From a checkpoint of a small transformer trained on Wikipedia.
Size: 3 heads of 128, MLP 1536 tanh GELU.
Architecture: LayerNorm before each block, learned positions.
Training: a variant of SOAP for these matrices, 360M tokens.
Each number is 128 + 24 x the weight over its row's rms, rounded and kept within 0 to 255. Layers, rows and columns count from 0. Numbers have three digits each. The size before them is the row's rms in percent of the matrix's.

# layer 9 MLP up, 1536x384, rms 0.0845, rows 1313-1453, columns 144-191
100:106119142130145118141112115150137172131076129147127142115154112092135109105127140145154139129102130149151138111120129118105087149119149156160109
093:099056081126147124114083115149124112114099118118094121112117172152132135112100119171153135062104147182122160147108107098144119125154131078126126
099:137143128117124137099100116137150109133109163199135116138119134157162103132102107135109115118057111126137111157177139149112140111122163147148115
100:108153126091092162084095113147124076103134080137131105123103159171096125145103132121131142126156086165156090129120134099153128136107113129165123
100:123107105096111146129126132120136114127120172144145144160118119150100138166096146143099130139116123153117137145102125123101163140100119073132125
090:097099098107083152158099141122148104084135133182123119136139140106133133157139113171109146144117147080125106145123177141126121110110121146049130
100:155097125132162167107152138121120104081109096147135146126113105163128114135161134158179123121084127117076125126097113163121159160101102180139114
088:106113086150064186131117123155132146119112113115143102097122148105182122143137138177174100170091133129159077137117127131089091126129157121114126
095:119091176099128170155157123088157068170114172126137103117104087146126114149144115145132138124141126147137125159093167114169146099121152159142148
095:125142123084111156094138155151107152156158103170111142123128131115129146119169151143125178108100145187120121110133113146151136151134164139127165
093:109087113148139152111117124054121124117107159123101111173095126146089144120157156143128147171153134127116151126162104140082130163080123115102126
098:172130136077153159135122114149105093104072139131111145154130145166153148102122115126131154126086181094145152149129121161150142169146130152155136
092:117097061151118108150150132122137109126132144121165139112114091095151146111153137123133123075158115119101155095085122117099169112141154107117152
096:118144159131166130143175116103112149154147166115102068141137089133121134117146111108180157119171136128139105131143101147144086142102180140145169
100:166105122099123127175157149143142124108150171137151144169170157112163160119157149153161130160128110122125173111139175087148127113146098151156157
103:125135152161120121127113120106117164128156134156110131097140101140151161124152121154181153117096121099110124111131153102085139132144135127111132
100:156126185154072123156130117156168117105120144135145132103137130144183132139099128106123108153102086163119128109126186108149141083154121122117129
100:060134123155077112121133131114125101114117143087128172161114114186121096105157173118133112064148162124073146132118135090116116084148087086101135
091:108153101158097115125158133153135146149081135075117129171125150118131091149139109142137104074137091134078124147111091125164157151167095136130140
098:086186085100091095106156101156117140170117103122128172168129167084160085090149114132102092108118156123113115110174135086120124143139123119098135
095:157137146144115127178102105161105118123145096122129173144116130136137173173115156128103128112157103126132117141127123100168142123109101113127151
094:130116124165107141135117159166128133115109095146124134109164116131137152113142104147169116110139141114126134148104099111165128141177074094140111
106:086119165080148133071063119076125094127131085121110123132132137144116113123132121186159141077143112153142114125136152105138124114121157123134160
098:082115135133103127133155156137175119097187132130114145130107126144141134135094110096125126122118135124132160107182075132178151165136107109119165
105:143141109099124134117102120147188117136123134121147133110130106118100105123168098141123114084131084165105123101100145117131138149165112123186147
097:125077083114140166132148092107173154108085105089101107144149132096132109132119073134128081173122133088121110142105086127148119140127117140113123
094:147148150118113119112120116121150129118112130192144092153112125102098146074101111128119153122125150105176132142128145077122139109136133103121183
099:111105079151140162170129105176107108129173123142108124104151105179132108085073142100123102160145120103136162135088145109122119094149128157145138
111:133145144133088134160144098135139113128096119116120143109146144120111114114083117147134125101113116138147119138133169116136152121142118160141132
095:109107139114102094118108164159149134111142141130161108128143119160156197130158138170126135174162135170137133157126111148129126116110139139167138
106:147152147120143095138129091099092110141188110174139119156171112179131147115149121141147103095153107146098102130144125169110122108109086125058164
107:131086168128122094104156131122141194077137098113155123118095088107122152107132157145111157091090114111195134106137113148150106135132156125126115
103:098097105119154127150115085164081145113121129132108127130093083125096171111135109166093124128138111126156089088106123129134156169100107161116119
102:137117140111148148107120132134100111110131192133129153127132109103113118143072111107103159153168171104117182135123114099102165118135111114176145
097:095150110126125099114148144133117124122162148057142149102084096126118068143179108136134146136110076103131134123110093075107119085140165137137122
098:115109122124161168116128144095109138130107122116123103145132129082113170152102141167113109106114129098103134124071129153108104112101120161154142
106:118082159136122126132130108120158169131145118135158105159159122131113124124079139122144117115120120108105147107131135104122156126127111151140150
098:148109123110127072152123138116135111154117120114126146132155125122137156160130084098147135096148132167155111062131124147102134119084127163121166
095:116096152107121081147105141122154117139096127159158124138128108125079140094107102188107145137148148132140093133111124112149158116138147095127138
095:125125134125185116124125148138117153139147139155140109126149124111167135163137159100098113105106154107078127188109132129110151094114088122133109
108:155133126164141144098104111081151131164160112127149099116149066136126137120119101084102130173137108137184159122133147133121134138191115119085147
097:109098102128142167108116128130158129117156142153122112098136088133124119140120135133086142126121117138127127181110180120165154124119124151118134
102:068130115128094144115124129135156164136125151078111138063129112114162092116095144148138072136158087151113107089152118122112122144112154112095136
098:137128128116151116137115110154128123095134138152146132116123133174142083117124159086099133104130090129128140162138140120078158115150196141162130
096:122163123119116165115154126135158156133119094126117143119130135123141127087118135107095107131102147149108145113097170111146150095118108088155123
108:140108165114164103126163137150139146125161135126146166129102121105148129118153134127108122173109115130118133140147105127138126117135107117129127
105:159156111182098146141085118116097110138162110092155143131130100105122142150087091083143129126134105156184138095147154133102085176108073152151136
092:093156140111153108145162141100108119105168126153093080127140140089150160142089162145094122153139122115148093140130175151130128130124123118125155
101:149104139146112153106107169082106145122168161146171108115114151178130139133100108168143099106109107105115102129106096106100119126142129087130157
103:112139174156119146092155157135117131156151140151102126110154096123110126154128117162102083137125104153117161107130107097114184150100137136112160
095:098102088118106137129151130155152097114116108171105134107123141134138148156150189111136094173109126119123133169091141106121118105106137123117190
105:145095114100120130142113108150156137145132170163139089167156195114100134116132137146169131164127101100122113112124134116132086129151092137135115
098:121101172148109125134126166106142121141147123156113121115151110153088100123140085173128101109115158099062134101165110112144140129146146108142156
106:133121177155151137125093180143113108101101143140111156155138137163174171145102139104157147132102112116093118150137132111163121090124097158126094
099:138147101142156125159129145086114102145109174127145193152154146146138141177135127115126153094082140149082119148119108121100123107171123144123186
102:113121128133114093102128125129177155131117117132130140094124122123130120100134127159172112156171112141141113136095135119123108084124152167119105
109:145058093120161121086199152114122144133101187186182103132125127151131160124134108146113109119111142153132139133098130132128107145101104118129110
097:111135092121176155156153124124097162124101106106109143134101124135117087107180137163125111067119140168103147113109131136104117104115152093106130
097:157141158131129135129137133176090148177146108118117142189108118121106109146126113127136142130127128106120134120147110089127153148108164084093155
095:140136125123138140120130173097177074152113090133100106089126094135114107127168144153149143159138131181101144135153129161083127117119159118146150
101:123136178103138130163118151157126156151075140137141133136128157117084188115121112121114096128129121150140083087121119121092195097136140133114105
098:128113114160143166139131122134105055092131144116121105195160118155113136146148145149138134120113143127161099133158135141120142125129160141166148
107:133118145118112118114127131120094155081108129148103101159161120133149169147106102175117138152161142142143098102148126124117077103120132134146124
100:128113052137134121142109089187143116158109102106104120162135115124163087124131141159152131104097133124120160113111138146119106126093137126073118
094:105072130126154099131133140125170135137089123134169127116122163100177118083115142150145174174087139130081090118130117142136160113134127120092116
112:151117142080085125135159105110129103145181136105124113153084107151123147113120124152121127072175110117157166125124142134107121132128065134146131
095:113108153137154129145106148132176166149112145110159113161141123130181153148156127112141139113149068122148132110120149117131128167122074100102106
098:148163125117132126155089134078122105129123093126165133139154114154118142103122130172125180115137103143118113139191149136105173115125161146124169
104:127120125110104154103154091071153141125136133134178130132117115145092151130114113131107100136148134112124129129116100151127138145119122126152146
104:141112138126130196139115108173124143134123117141164160114172145135100190128151143161159126166152123152153128154112145142123083156149155109139109
100:140115127159175114141146159158066134111125110107179145127120124137144134110150092117177121095080102159104073141121130128124123122150105104134110
108:127122176097138144129112064114124128143124176119145133128163135129111150126123148123139139142168059129146114148092130175125117109160098131103155
100:153123104157097137119168146121111120112094097138129135101141145167189078116136161102133129127129126117118113155139130098085120128121112134143074
094:132139177112134141145103106153102137142114136125099123135144136149137138099118175184111109123134123134124126119146116168102127108155126123148197
092:095186130150120105102112149132138100140127142130136108118179168155073092158130106094117165145105171116153121083145144128128165121124144135155121
102:113076114122109146089104140138080142132175171163094113105138163184122125121119122141122144108100127116120142131128134128101137145156172102145149
103:121141149131148145113143131121147116154116122125101145117145120104147149110103134098139156136129149088129118092131095121139117118113102119125149
094:125129145091121100136162198174139125110116114116163173129108136108152127114111119148098127157103145107077148154119125159174145114086167111137097
098:145139122191186117137137127126104122175114118083100129144157105161133140096151125159168142130096135172112128131145149120161109151126111143140108
094:122087104128115094115132124152121078172099106100120117163127118149166106109143101153121129075166129142136124168104153124188124093105132135175172
106:094120138112158125144158116125137150162156109115117114127124173174143118129167119126121145107104097162110191149082073113129091182115114154157098
098:122135109138130152112098151139159186131136094124192103115118140121135115138137150152153168106150164135126137125130178109139127156109145127151147
099:120136116087117106115127140141145148165147104098139091124125118098116134133073090131104109146130118107115126132107137132141073089140089157078164
095:120140128116138126099123121127159174150181089086178141152104129154125127110113161143149113154124087115146165149174105143120129199117143162155140
089:173133113086154178158077152101123123066147138102128084168125136105121123113150134098152157134081126153147152139112141125145130112102106128133152
096:135103132147081131116132092147143101158129110079102138132137159091175161101074142140135107120119115163124108106151168116097114135166130121119122
098:100138128120114100156102083154148119075110144089143141149132125079140146112126176124095158158121147153100123151131145092159137133151131085159141
097:103121131153136100157111120194110117120134138084121134118132120121141128135126114113122097119120105129135144167151133115119126136125168150149131
092:114167139177079132152141099116142086119134163106106117091126149151136161056150126105076105145167130139182120094143142110127145095088112098077114
100:148098145128166145110077103131122113150122078136129122073135122140096084124138157127133115109100130147179137128095136099114118161107166132111100
103:137115128078161105119108144147112077111140132148079092156148137166120100129140139161112106178141125119103069141135147118103137099128165081093138
105:134138128115187104147117142136101146093182131095127147111136118114144127175104113124141123137150097157139091137125149094147165142128118083137157
098:119127169126156129091177125131156124138107137146126165156084119223122126107143143116105115145117126147133114122119101081149116099128061154121095
110:117110171162171112105109102153112125124121132147133115132117152133148087113116104121148166114102116112095165100161143128107127130167105138095143
097:066105130112101140117162121132075112161087151143097138129087116133099138126138126144119111117148133132111123127120121135103120080150155107153144
103:137141214126179166112144121126168113130160147139126153180121133127140120156119127133121135125115147201150109144100164130115118140148109144141153
097:097143146111121113107114144170104106081118143114139125142115121108105089107103127145121150072113163140102076122123127144106153124172126106139142
099:074122106165113091100165101165112141122132120145104130111162136092127081093125134131110128146158120101149141159135153129112118111113114139139142
102:121125155130120064159104153110092108129153119150146115147136130139170112139090157124059132148110091128171131151154141106132121104127104091162120
100:127103104146122099124087134139104130157135127098149156132122129131090100124135128166155139142120152150097136116112121105108141128138125148129143
098:125152104120130141117123071097149133123131113111115177154125118123062134072125127141110145142118177107114072148131145110141131126161121108116115
100:123111139093118104149115061141111134092147135052093187141137138079119135144099128126123143072130134119116101113155151147161168173147156158135145
095:154141115113157101126128145104127169093156118130116118150144138087100106105090134107129145121131117150112103157141123139140174094150118128125150
100:126102134128138119101125118140093122083144137109126115152136133153121142136107123128125162140122128121114149099138137127103126158088140157118123
107:093151116122138118146112158139144101131129125135056106140081112147137129095147135086159142132137104122129129125106144147170129145143141096150101
098:114144129114094085114122087143151119107152130149137130143120102088088120144101154134122082097097155123125164116103127093116124164123121125141121
098:098106093110134132131089115120113150141126134145130119122128107122104155141178106136124143097166133103131093136180135124119167103108149120129098
102:146123136103128145134178148140140116130124130145166146148057081109109122108118143127090144162104170130108155131118181111098089128144130127136133
093:101146156126107136136118150161127107168119122107104190142113082118116159141145123106141140122109127116146161102094126091098113144128100119084130
108:126064131123170116113140106129162107087131147121133151127104131169130111134109125144141129167131151139129148092163181134113141128126117089133151
102:125092101123131126121122134169111126046128155138125134127148169107100167118083121134171091114112136131106082128090175135153136154134110170159105
102:111131131125133149085113141144145162132146127082143089147143095150104135106144158111125168136134115118080141102116094121112114123104126152107134
098:178162102112103147118167116134101099165164164175106122158141129128099115134144142124104158119145106096110125129148110102133145142168112146117092
092:168126127133093122168106104149118106113133147126085113123141126108113110124154118136178082154151196056109110119126153126118091172138149084107125
102:109169138154136137111149126150148115077141177154123130120103134104119149139101141118103115119130130112110144142099093107125135159147094111121129
095:128095127137114149132140113138109129110112110111153113174125159091148124152110110113145147137089104156142149093119152147144174129139145135163106
103:127148082144131203144096154095139138123110158072158118132095084111110079166119135130136142086151148152114165122140093132077108116069161150089107
097:159134132134157149113115153088145145139107104124173135121091175128186127161106120151117173110139149131102139126158138130166121127112146155106171
095:126144142179127150124078133105106155104142105115115150085114116166144130123107157145144104102117139142114096121144176152140110084132110107106175
098:134114138128161117145121101162111103124122151100097109120155102071101142148084112119110157113157122112133142114102153123159095119064187141121133
104:124071114144154165125169168106121163149107159142098147143112086122144155137143133115104144120133110137128179123142085130097128139120117130134093
089:091111137154136141116129140178139165152114093168097147104171126171090108143131113094103110128089125141095144123132128122127124154154067125136130
100:122151128129130169137125136077132166153148103117131153127135144136124147135144126159158087146101153174101126139112135116126107110131138108134126
105:116109139148140176102135118158110128145110163127110163114145098125150176126155134143088154094090110101149193124137166122132108141153110143091128
105:142094152154150147081123162130130089093084113157139122107120165157136144089117128095140166136137125125082163101140156164117153135102160141116127
098:135130127099140119149123076136131133110123096144140143137142086102140113163126126161155127099112131153134109137099147135126135163153148131171130
103:131115080126128158140113160121151134154131130130134148129103145136119143107121156126101126127136115125139145129135085111161165144106098162150097
103:133136100136104155124098159132119139133117167125142136150132101091091118192135111160154179128152085086107154114088137128122149163130176074122180
099:140101120152154130169116123152148144144116144163164078111123108155159102113144117146143117141124164163130160146170152152135108115092122125161162
101:111165101179151124155127137134109091106128120124116074133120145134109124171152132139167138120202156159150081084123114113087142137119136121139140
092:169170164084153086142121121139152098138098130141136107114135161108143102133143111120133158110103139095130145122122148102161114147133142104155157
107:129085121091179142150169120074117135112132119138122132153088116164106155111132155133113113113119151168143134098112097169148132118088136114138108
100:152110163126134122149124165108094113128102147064129128116136181138123165193100107140123114133123120147148124118144121090136126131131173123089163
102:119141126117130133151087151151125116102139127158112108167138123140151152136106173167110121168134145144113138132122124142105153169120169136133142
094:129140134121118126175142165153076091123167137140091146133114121156134061153111105127142136140121167092144135153150132125096104115142155145136142
099:159124149144150110153113115181148140122123103126120128120149142093080111086128110127105122092165171117135138098134106127124130115135136153123161
103:093145147149152123116151166135108156114163120160126140141138182140117117104101174132111163116117128160136119149117120166147120085117125140113121
089:082103100169118145076139147147106110108079144107148091156147136122153098175176109147125155166128174159138100151157140077152078123129148123132096
107:102133091139125101132137138104115073111145110154126117152071105135135108123109122131121121123148194127119076117098090164113130103113132117114088
094:118158160150126098149132124121129132136131137163067110078115083143096141061145168137122165105159123093151103097180152119152154140104139141170107
110:147141120143115095077123112136132153128098123137147100106144111159144142149142107095138128141102085119137148165115168138097138092137113158124135
# layer 9 MLP down (transposed), 1536x384, rms 0.0757, rows 1313-1453, columns 144-191
099:106111162098131121150128141138162144155074088111132113139148124159112132144158120123085131122120119130149137116118123140106080113159143120101125
100:112092142104164084082121090106105069144113121106129128081119150142166142159121137117100121144126093109152143094087138097118118114098110169137126
099:113165167155134141160108121098103129099124141154116138129149147114106114140152123085132110120109127126084133141127173172092126124122142113116120
108:143166151111131156084123128171155123119137083114103144090067137113165153132109132161130145131150120092170172145131110111123109131139135121086134
099:115112127146146119112166146130164116154151111089154141134175116136162104145131138116099094100106145125145120130135176091134126139138116068105104
090:136154114144110157182130155112135127130170116102114151158114083170151127116127127148130129138109064132129151079134148136100130091116163168139081
101:140107139108178091122160133139123121090131149126146122152135125124137159119092124096108132124118126136097129154085143116124109117122085115145178
087:136117154128145143157150138097107137130126122114100157118079104130092158150142125106126157078116119132081128091087145115087115122135200146063131
097:118129156135109148089138155103059135133134128128135159178148124129134141123142167121180133135180133100128100132107125136117169155100152129116128
097:165160161120155131091136140111117126124131100125130105182088143161133095111168122109073118153082138123131133127092134149139072112143107113167114
091:129117146139129160120121105118177151117114113121177093130117133123121149122109108127133154168149131129076123151088105102134163140120154113137146
099:119122083138102106101116157120129217063118122121153096120129126190135117133119093138109079171127125143071126101173108119138163091116155111118132
099:140157122152109085113140122115111135088146135113106123121163156124124139121119125100153140128127175132158177139126101095111087162117122154136087
098:118175151135095117103134118117114141114091151098125123165166098130125137148165109115144090111146145131174115097160131071130126147101128144135120
102:178141079122110135128123145158145107107114146148165115145096095113139119137150141154098108164106153128146121156095149077113164155139120112103148
097:145164137140116093140125134136122133069131140123123148104125159110181132138136164106052154124135147134114092127098152152132127117102141165118113
098:146155163131117131158125143037142099139124132146133136075095149148157130141136145072113122165126131137111088153134150108164131113134118123136121
094:195092147101126128154127162136144133145168092154141085049137113133072126093135123086120117156119141094107123099091173126098110132146112121113144
096:143092128115114152098104108131170059129109151138117105129139149151157150149096149129112104080108152139126101144099139165141166115167112152135069
098:119135134134145115086129136096078126115113128086108189120134085140099109126144148147119160117169132130140095152079142086157082096133108111189148
093:129148128112123181148154141113128145104148077141167128120129158121107138148128087093152181129149102095166123136136119125112116091105160141166107
093:125108120166126114116174112114144115114165177125140128145144122108175087123131132136151133117114126122134132130137154124070084131130130117140152
101:159158123134141135133102176130117133121166123154108129132122149129136064138184089147126115113111118128121113112109147113097149106113148150112149
101:139155147122147098097085159113178099168130100093104145142106106159116135107116164162105132147114123135186129071153099119168118057122138098149169
109:133100130132137092138155096115107126127114166134108149163160111133134087116142104165136060092187146132129145111167130086132120103161135090123116
096:138176090078111142144168127137114123120092110161156103097154121147094110140126141186126115130120119145157111139114153090145197088064112095098119
090:129055129110110102104125128142117147085102144108078112136137129142163112106122142131093138139124103107154132106152098127146130155126150136137144
096:095143145083148129147099128147076082128125184108121119063144117164111096126142109129103118139129132177106096099139092110137084086144106128116110
110:137105149142122103132129136139162162097151126129109141108148137153146078155103141161132092105140118127100136126116163171116144061117124160106135
090:158137163159124103139095117120135130106135137149145134103119126138121161114095119135080162129165108069089119114086110090124161109134108141145137
100:134155089107167120155141162146154108165175117129126130117130132147101123113119137137172160121164123132102120112186128146107099089120120120106158
106:096092121140128150140079171135166137141105148086161093101145202116179123182129119157195125147141095103106120105131118118115155175162140112130122
102:115157123087119124096149097098169123143154126123133077121135143127114100109111159169143144077131108147144121137123117154115093145143144117096146
100:123145101047097104123133143156117138163165110132112086107124149118123125165106100158106117097109116150090106115124121122082117153134144117119111
102:113116096153165145112123102090091131158128150129090132097136121145135108111104117149151124106162114138101128081138093075110108113099139162134091
099:138175145118130117155143100116153123164153155120133137152099176139127151152112159099132129174134099124135100071126144109176120144133147110129146
108:072106100101151135153143116110138131143133158144165129147137089099103134123131122151099152137151102122150142137104099143108145128154163174123120
097:162120115127109125112116124160106133158072143084135123126162107087088115131134107143120108191139117133199150141124133184142113148105139101121086
101:179095151142167124129126106124122120127139148114158115129179101148112120100137092142135123136121115116088090149140129148189189131082118105105102
095:132097050146155122148107138132125132143133103128109113128141120116135119181182122108124113106142049080159174158142120121124142116088143109132078
103:166097130090141120137119116166146125161092155095164161160153155116119143142133143134084156087168116119124108130124120139153135119137140104108108
093:123135105148154088156170127134141079085112109116123142157052137163117103120140170120130142113130100131143086149147164124103110096133143162129140
106:126151117100159102170178148156121092165132145149165101165086214116127110144130130126128112103142099144124126106134107161164153134133101094142128
100:128179088098139099133137160142143130106131127119166131162132100115170099138088118154108137143160134108094113103134150146112113141173085125127165
095:136189084121101134171153101150151058153123128102173146114075142114144108161141117135155140095126086163118110117157063136125126131132131153158142
106:123125098124105120153113128162133121117191083132138132157140108151139094123119131126079126141079145125148120138116172112124128148080159129106130
107:074158133119119133123110119131128152161149173095186110107186108107099118157137127159115150102121135124149097164090119127143144122140153145139126
093:128129124101117160125146101099090156152142111109122158159099124125083108099125152146117168146146089086123136129125134146127131139171123130145126
099:148142183145116106123114152101123144116121127149116135095145151132118093128130172132088136146127126101149112101121126114147159084132157155135108
098:121081126118133102121143113133084135148110125118111117193148083157132086156139094150128159109174120132188118132122110127129113161114163054093093
091:130110121147158125131073177159157111130136131139123130107117136159132099147130097154113127110135111128159179112106145116122145166127078112158158
100:118150115117162139132129095143138117151165144083121159119093126090154180157113123114165119118117133163142115112110154123156123112145089128104137
102:156099140125085114091105095132110134159137164151150125141086163123117134128130104148147136171164158088157162104122142107094105155142133102123078
103:142135138151101115116106169037138155126106117169130145092173178078136145129111106109085106131144099137123121115103142120133119125103113108110137
101:089126152142101150177110163124152119119155103095099139126104087153168128089117130143108088124135153116144185156120086179111144163129120121151181
094:110155121187082128145128089151148116131161163068173127133137101153123165085123141123079153169130147146147138150178127083118128105119115122089099
105:115135111089157164149163137129139163140087107143153106099165105174120121117148141168137140113135126143127111100134102166155156132111108103157108
100:118134109157090143131101086102177185122127109143136114121135102077129161130135161145130170155099108143121154117108141131154149160129154106128175
094:174134114123101142134143138130119144100194141217154134127109110114115103152156117127161163117158148128175133139141148181159118098129101136137166
095:132104160124157136148132106139144180147131112139117121116101151154102147141153121113097125129152132084085122117092159130146122191124148112123130
105:151110110137161130135098175143125112165104135160146139130134110124140173131151076120080117164165135133150107095163126153127162080135125147144107
096:119164131123129103124167130159162126102125107138088117139143127152127157162100120134122127123114138178139154127110136176074106111149154166174125
106:113087108119109154135145118134109122144156119137127133149157107137130148118104120163136155143151116163165108102133182110154120123123128092112099
093:126097116114124081145117132114139199133102165127084110144115136096121170122116122141183106167127119118173105146134117084159134167149138117118118
095:130100138135146158171103135129098090124119122163119141121157138110111129136123099138146116083160124109093113142113130100123118129120117137138106
102:128180128138187178164144130150154135106125146134146113124172132138150157159136097114109162170146147129119127125149091109159126122169049097129115
097:117121181130107133103144132114127123124075108074129096156132158109146131166157129083087093113127093099114123161202099096155143103100098103142111
098:177127132171139102090081111139098145113142118136141103106124116099100101105149159088156132156133102165140089129120188107132074120099124144136132
104:129149123113122164130142079092109139128139171092162148114146073141151124097148120079126165150103131123099086179136102133127147114137092131162164
102:158160111148100142163085082104139123118126109126132172129097116129143128104105082141124126109174100108115113106143123109119112094083137144086144
099:169172114142141160115140153111116119144173112109118113163113142141117138176139185124102142140167122101099074059111123113119160069111122158138131
102:111140158099135104165151151180121151140086124118133106120116150106090157142112140152149113159151136079086144165123136143119103129104118117112125
107:137122143146112181156151156171181129133098098095095147145159103137131159111171101121132091111122155148114086149146105130110115110098145132093157
100:088168125122130094117102078149067115129165120152087111153101123122122109136144100115144113112098116159106090155138154137130102136131093164124090
093:076105147123114101151119117109118103150074140107123155154089124131138097141145101168129116139100118163154166144135152093099069098162131119100149
099:120178143102166115130105110088108097136085112085109160140138112135127096127155106135110134100104144133145145081112112132124136117095118169128118
100:125141132114161141150150138173139157113096163153122146105148118116145124118150125134141136093141106115110109129138156162169159147109166118101158
102:164196114112126135127162114114136156172136189093115104073145085097157141119143138161123104110172136131106127131113146128123124097115117114145097
094:133156149122140083110118153152129098096134086109148111101089109150118186156115088162156075157089101126129167140115091110146113169147144106105158
103:148135153089134122093136097123164158159142138125143149132134164132157094157121113148151119127131114169133149114086132114089043111160143107165109
105:165099131072057144123100134148080112158136205113143056158161120174118144132117130085146124147135116124125111157127115116127105120112126150120155
100:115098057130209159141131119155127121109103102113090126141131128166113118091134110093128122183116164153110098168144109144141076145137107152129077
103:099119140123100134120155127130143156115113131117115107147121164135121118100081154166122157141068139103130124126129113139112111158117126161144144
098:124126130146128161116129142124173134132097132092086127132115143188170081163101101109131119166090112115140169130107149156129116102091164159113122
085:114090122143116122148172105174083127106087128151143154099131152141155090183147104159163125116168162131131119087136161123140124082106136079134137
105:166113118073129086135107131109142093125108143137110096150108130127117120158145117153131131137094148134135172154140139188172148131116124154090120
099:108162139154056140100145153130148143122125136120135168158123114146127140110152140157102142139149157135129159152121174134133165123140126115150115
104:132159136170127129100134127146122125143127116142136168140126124109104119129132121122118114119148074131139124150152142169081107144112114124070095
088:160138117111163104120088118116122103102123117122121133134125135089116161101156132116176158113095115108127169091164133141136127102128084114150112
101:110126113111121122153144129122077113109108109104069156130114159136123128126140169129172133167124135125129143111171113132129115162106149122184131
100:114111107076112121130120108081128142130114161102133132166150114136109107146174144100098109107152129122140128098133092146091083102148148103083105
106:140067177082167100102118145116128145063139161136132114131160155109133126133150144142118122108118153121170099142130101128117170145136108167123161
100:135105144157109104138118147139087130115110100132108110109078110121103147124098152136128092143162139096134138099127140092117150144128104122106125
111:121150132164094133114160080104107162159105162146120160120098105100152102143151144118118129149126126134171153102099143131165123128113163126108091
103:147151152157120123128156156122131130144115121134102121158124126149119102112131142103139127131095160100169142084154103145154073114160151124152142
100:123172183120115155142135089109152142170140142125155093130128086115096133136145126111117169100133180144132122158145116117136140119204131144126142
100:149138143153160125104165157150144115062106138140090142137128164129118167108106122114111081125163136121133157179116114105117110116141111142177098
098:150159151129110133145087106125165136132098068073104086123141118101121104146128129140101147095166125105175115127078123147179128111134152175075126
103:137090110156125122065129077142100113150105131104129150156090133106142153157144107085116118097134134079100085183124133080142105104111118145110125
101:137102162108115173096154119121126111113132157127114122112180142159074129112147094160152156110177116112129172116111104108138148112180134165142123
097:085126175087116125135109129137137183151145121079134134150131127104114145153125127144103080115135112118141137111158118131143078118126100110084140
101:118126172134102128146131134132112124142139129136154094143095126164123138127140174126128089153101124118123145181114137065124130093123147151064102
093:122123085124113150085125109108148125136151171132146115168155147120180149136126138113107121119109170131133127151102143130134073122164157114134177
100:140134171122109133139136158145146155102126100115093140140179102137113104108138112124120162128084124112143132101129138124159136099136125165086127
105:144183142180087127131152163149072109127122118145179143106120098121107093155155123143113130146113146122113122139099114130125133161134142088092124
102:155147120119119082141124166102108144095106145145134079149125171107138162094105159153133143101096117133149143131158134111127135102127096109120121
100:124139139129150116133117174098155145087151166138071129140126119129149112155077130134128145146044089161133113161136107151147118154115129123068133
104:113143135123112131111106164081069123125176132161089177144140081137109126112168142091168157130118138119157091132126089126143141126081143112119101
094:156143127107123127155124132149106131120134130106146125122098126125157129125128119136101141141108154154140146123135184146115111177118115140141089
106:089117100158130062128133116124140115123154150095175114122128175128136162159131125112132132098136126144138126098141124063157136115137111102087147
098:080125130144164121189123133112138109126121056133139092090123107130159170126085118121099120117138140142107125112138110138106151135139103152124125
100:112115137112118120143146142151113122148172108130150091108128118147158168128118124129132116089105148121129109102152142085127176148164113121160125
094:102087153090144152130152149112144115133110139126149126116109131121121143129173145082135110083119159147086130167133127139131165102105116129133132
094:102118142103126145142149135124156176136107121131075098138083107105113146138120159120152126132129125078103163161099122114129170128146157135119117
105:119108119112146135103137111193119114142117096098110127124194125143149102154125153115140139091166107143169125179121162134101118142139115165175097
093:110114148116138115129117175098136129116110128158130118111135118146108168189094101104125099134168083126136122148106130162129131119113153155163115
106:095137172126156094129133154084128156148113153123081110060149168091093120119132099108092096124131114151085082136162096120074139124150112141146132
098:150113170178142105125119115145096109100112131082132153131094128152175132131123121110120129141144121108153129125129132126142146182140135133121127
103:142142159153153115146151137125111092097140122163149186159161094102085154146118135144143136116141144158177109197167107172141135121130148100121049
097:141102102087082148165149120148163157138143113147095190149130130170113124155151140121124144148122146150139166120120076151109147123143125124163148
100:116073128169126137143127139149171097124131081126088117168121139125116130153126178125153113103118130088133139117134154156133154141119150112147163
095:155141154159153171121157129114110121119090165104158142119084130180126112141076131096131131118154133112161148136105108138145140123151125111100118
093:106148146115114160134158135118172115120154113141125092124115126131130138087155139140121133087086100150150127105085110188117106118132113139130174
103:134148125122105124095158125108121106131147154121134138129137145110144128126181101111152167162105135119137145098126104131132151153124091132132184
109:107169157152135118123128110109131082142128123080135153164099139098152145122151105067123129122105099151086104172139121080135115140188105134128113
099:143124151109124116109155110143146126124136115136102152144153160115168089159181150127143148093093142125148158116122122116121147128118174105107144
103:162137136118103156129156079127146175119144101106109137098124161078099083143094072152139131087146109119086122112134158085133119211121188126188123
097:145149063125130159155086142129103116113105128149124108143122156081101106142137131117101104127094132102143119079144159134129143117174201111139105
093:120135122126088145110117149169078085100143113149123142094145151146115143091095111157103136091138127128126109157131075126148112144107106122132102
097:138121141101125141165134108190130185145127141168157171112100123142128149092096092105123108113094132118091100137151132125136160123100105129107135
091:126148119127194086106126109139128143112141123117155130107133126096121138115110171113137146121169126175174132139115073172111112111195117111151088
108:141128206087139131117105134142136163128125126106086059131113159152176099111137147117114101127140132141108105112145146168112144159104133109127102
097:140123136082090143084140146117088114150136183153087168140111092126103135148118105121117161132168098142129133148122118099124144100129094136122101
098:133144154128140093123122119138119118120134144120123114159124109143171179090123116134152123163169132101118131148118138142138116116097164134150129
096:118079149142113161138174141156104103118148140152096119103132110136124115116144166128110136118147174119127127165112149157138150134139153138132137
102:129133185106128178142100106147087184151098156150165093167097121113162143104153130142102125126163126143120138142124114102133101190169125107107125
107:112135174146121131113119169123118195155105093098163135111140094118131099162095148144149125160139137121120129131116118110102116122141107135147091
090:098100143118154180092131093105136109117171167125137126174093129155117169146124111057121123130115152139124143113141135097143122142148152108145143
107:107145157142127150133155130105137143070183149174127125126110106112133148120131124053099093150144145129097095145124137171132127104142121112098127
098:132125101137090091110141118117133108100138087141152150092171107139145138129162148086181127135081127161121129137123108106156094125170136117122071
108:143150129157103084109137127120111135156169086169116114082156134159154081126091087148136104060145132131112140126123143119113109150144134097088098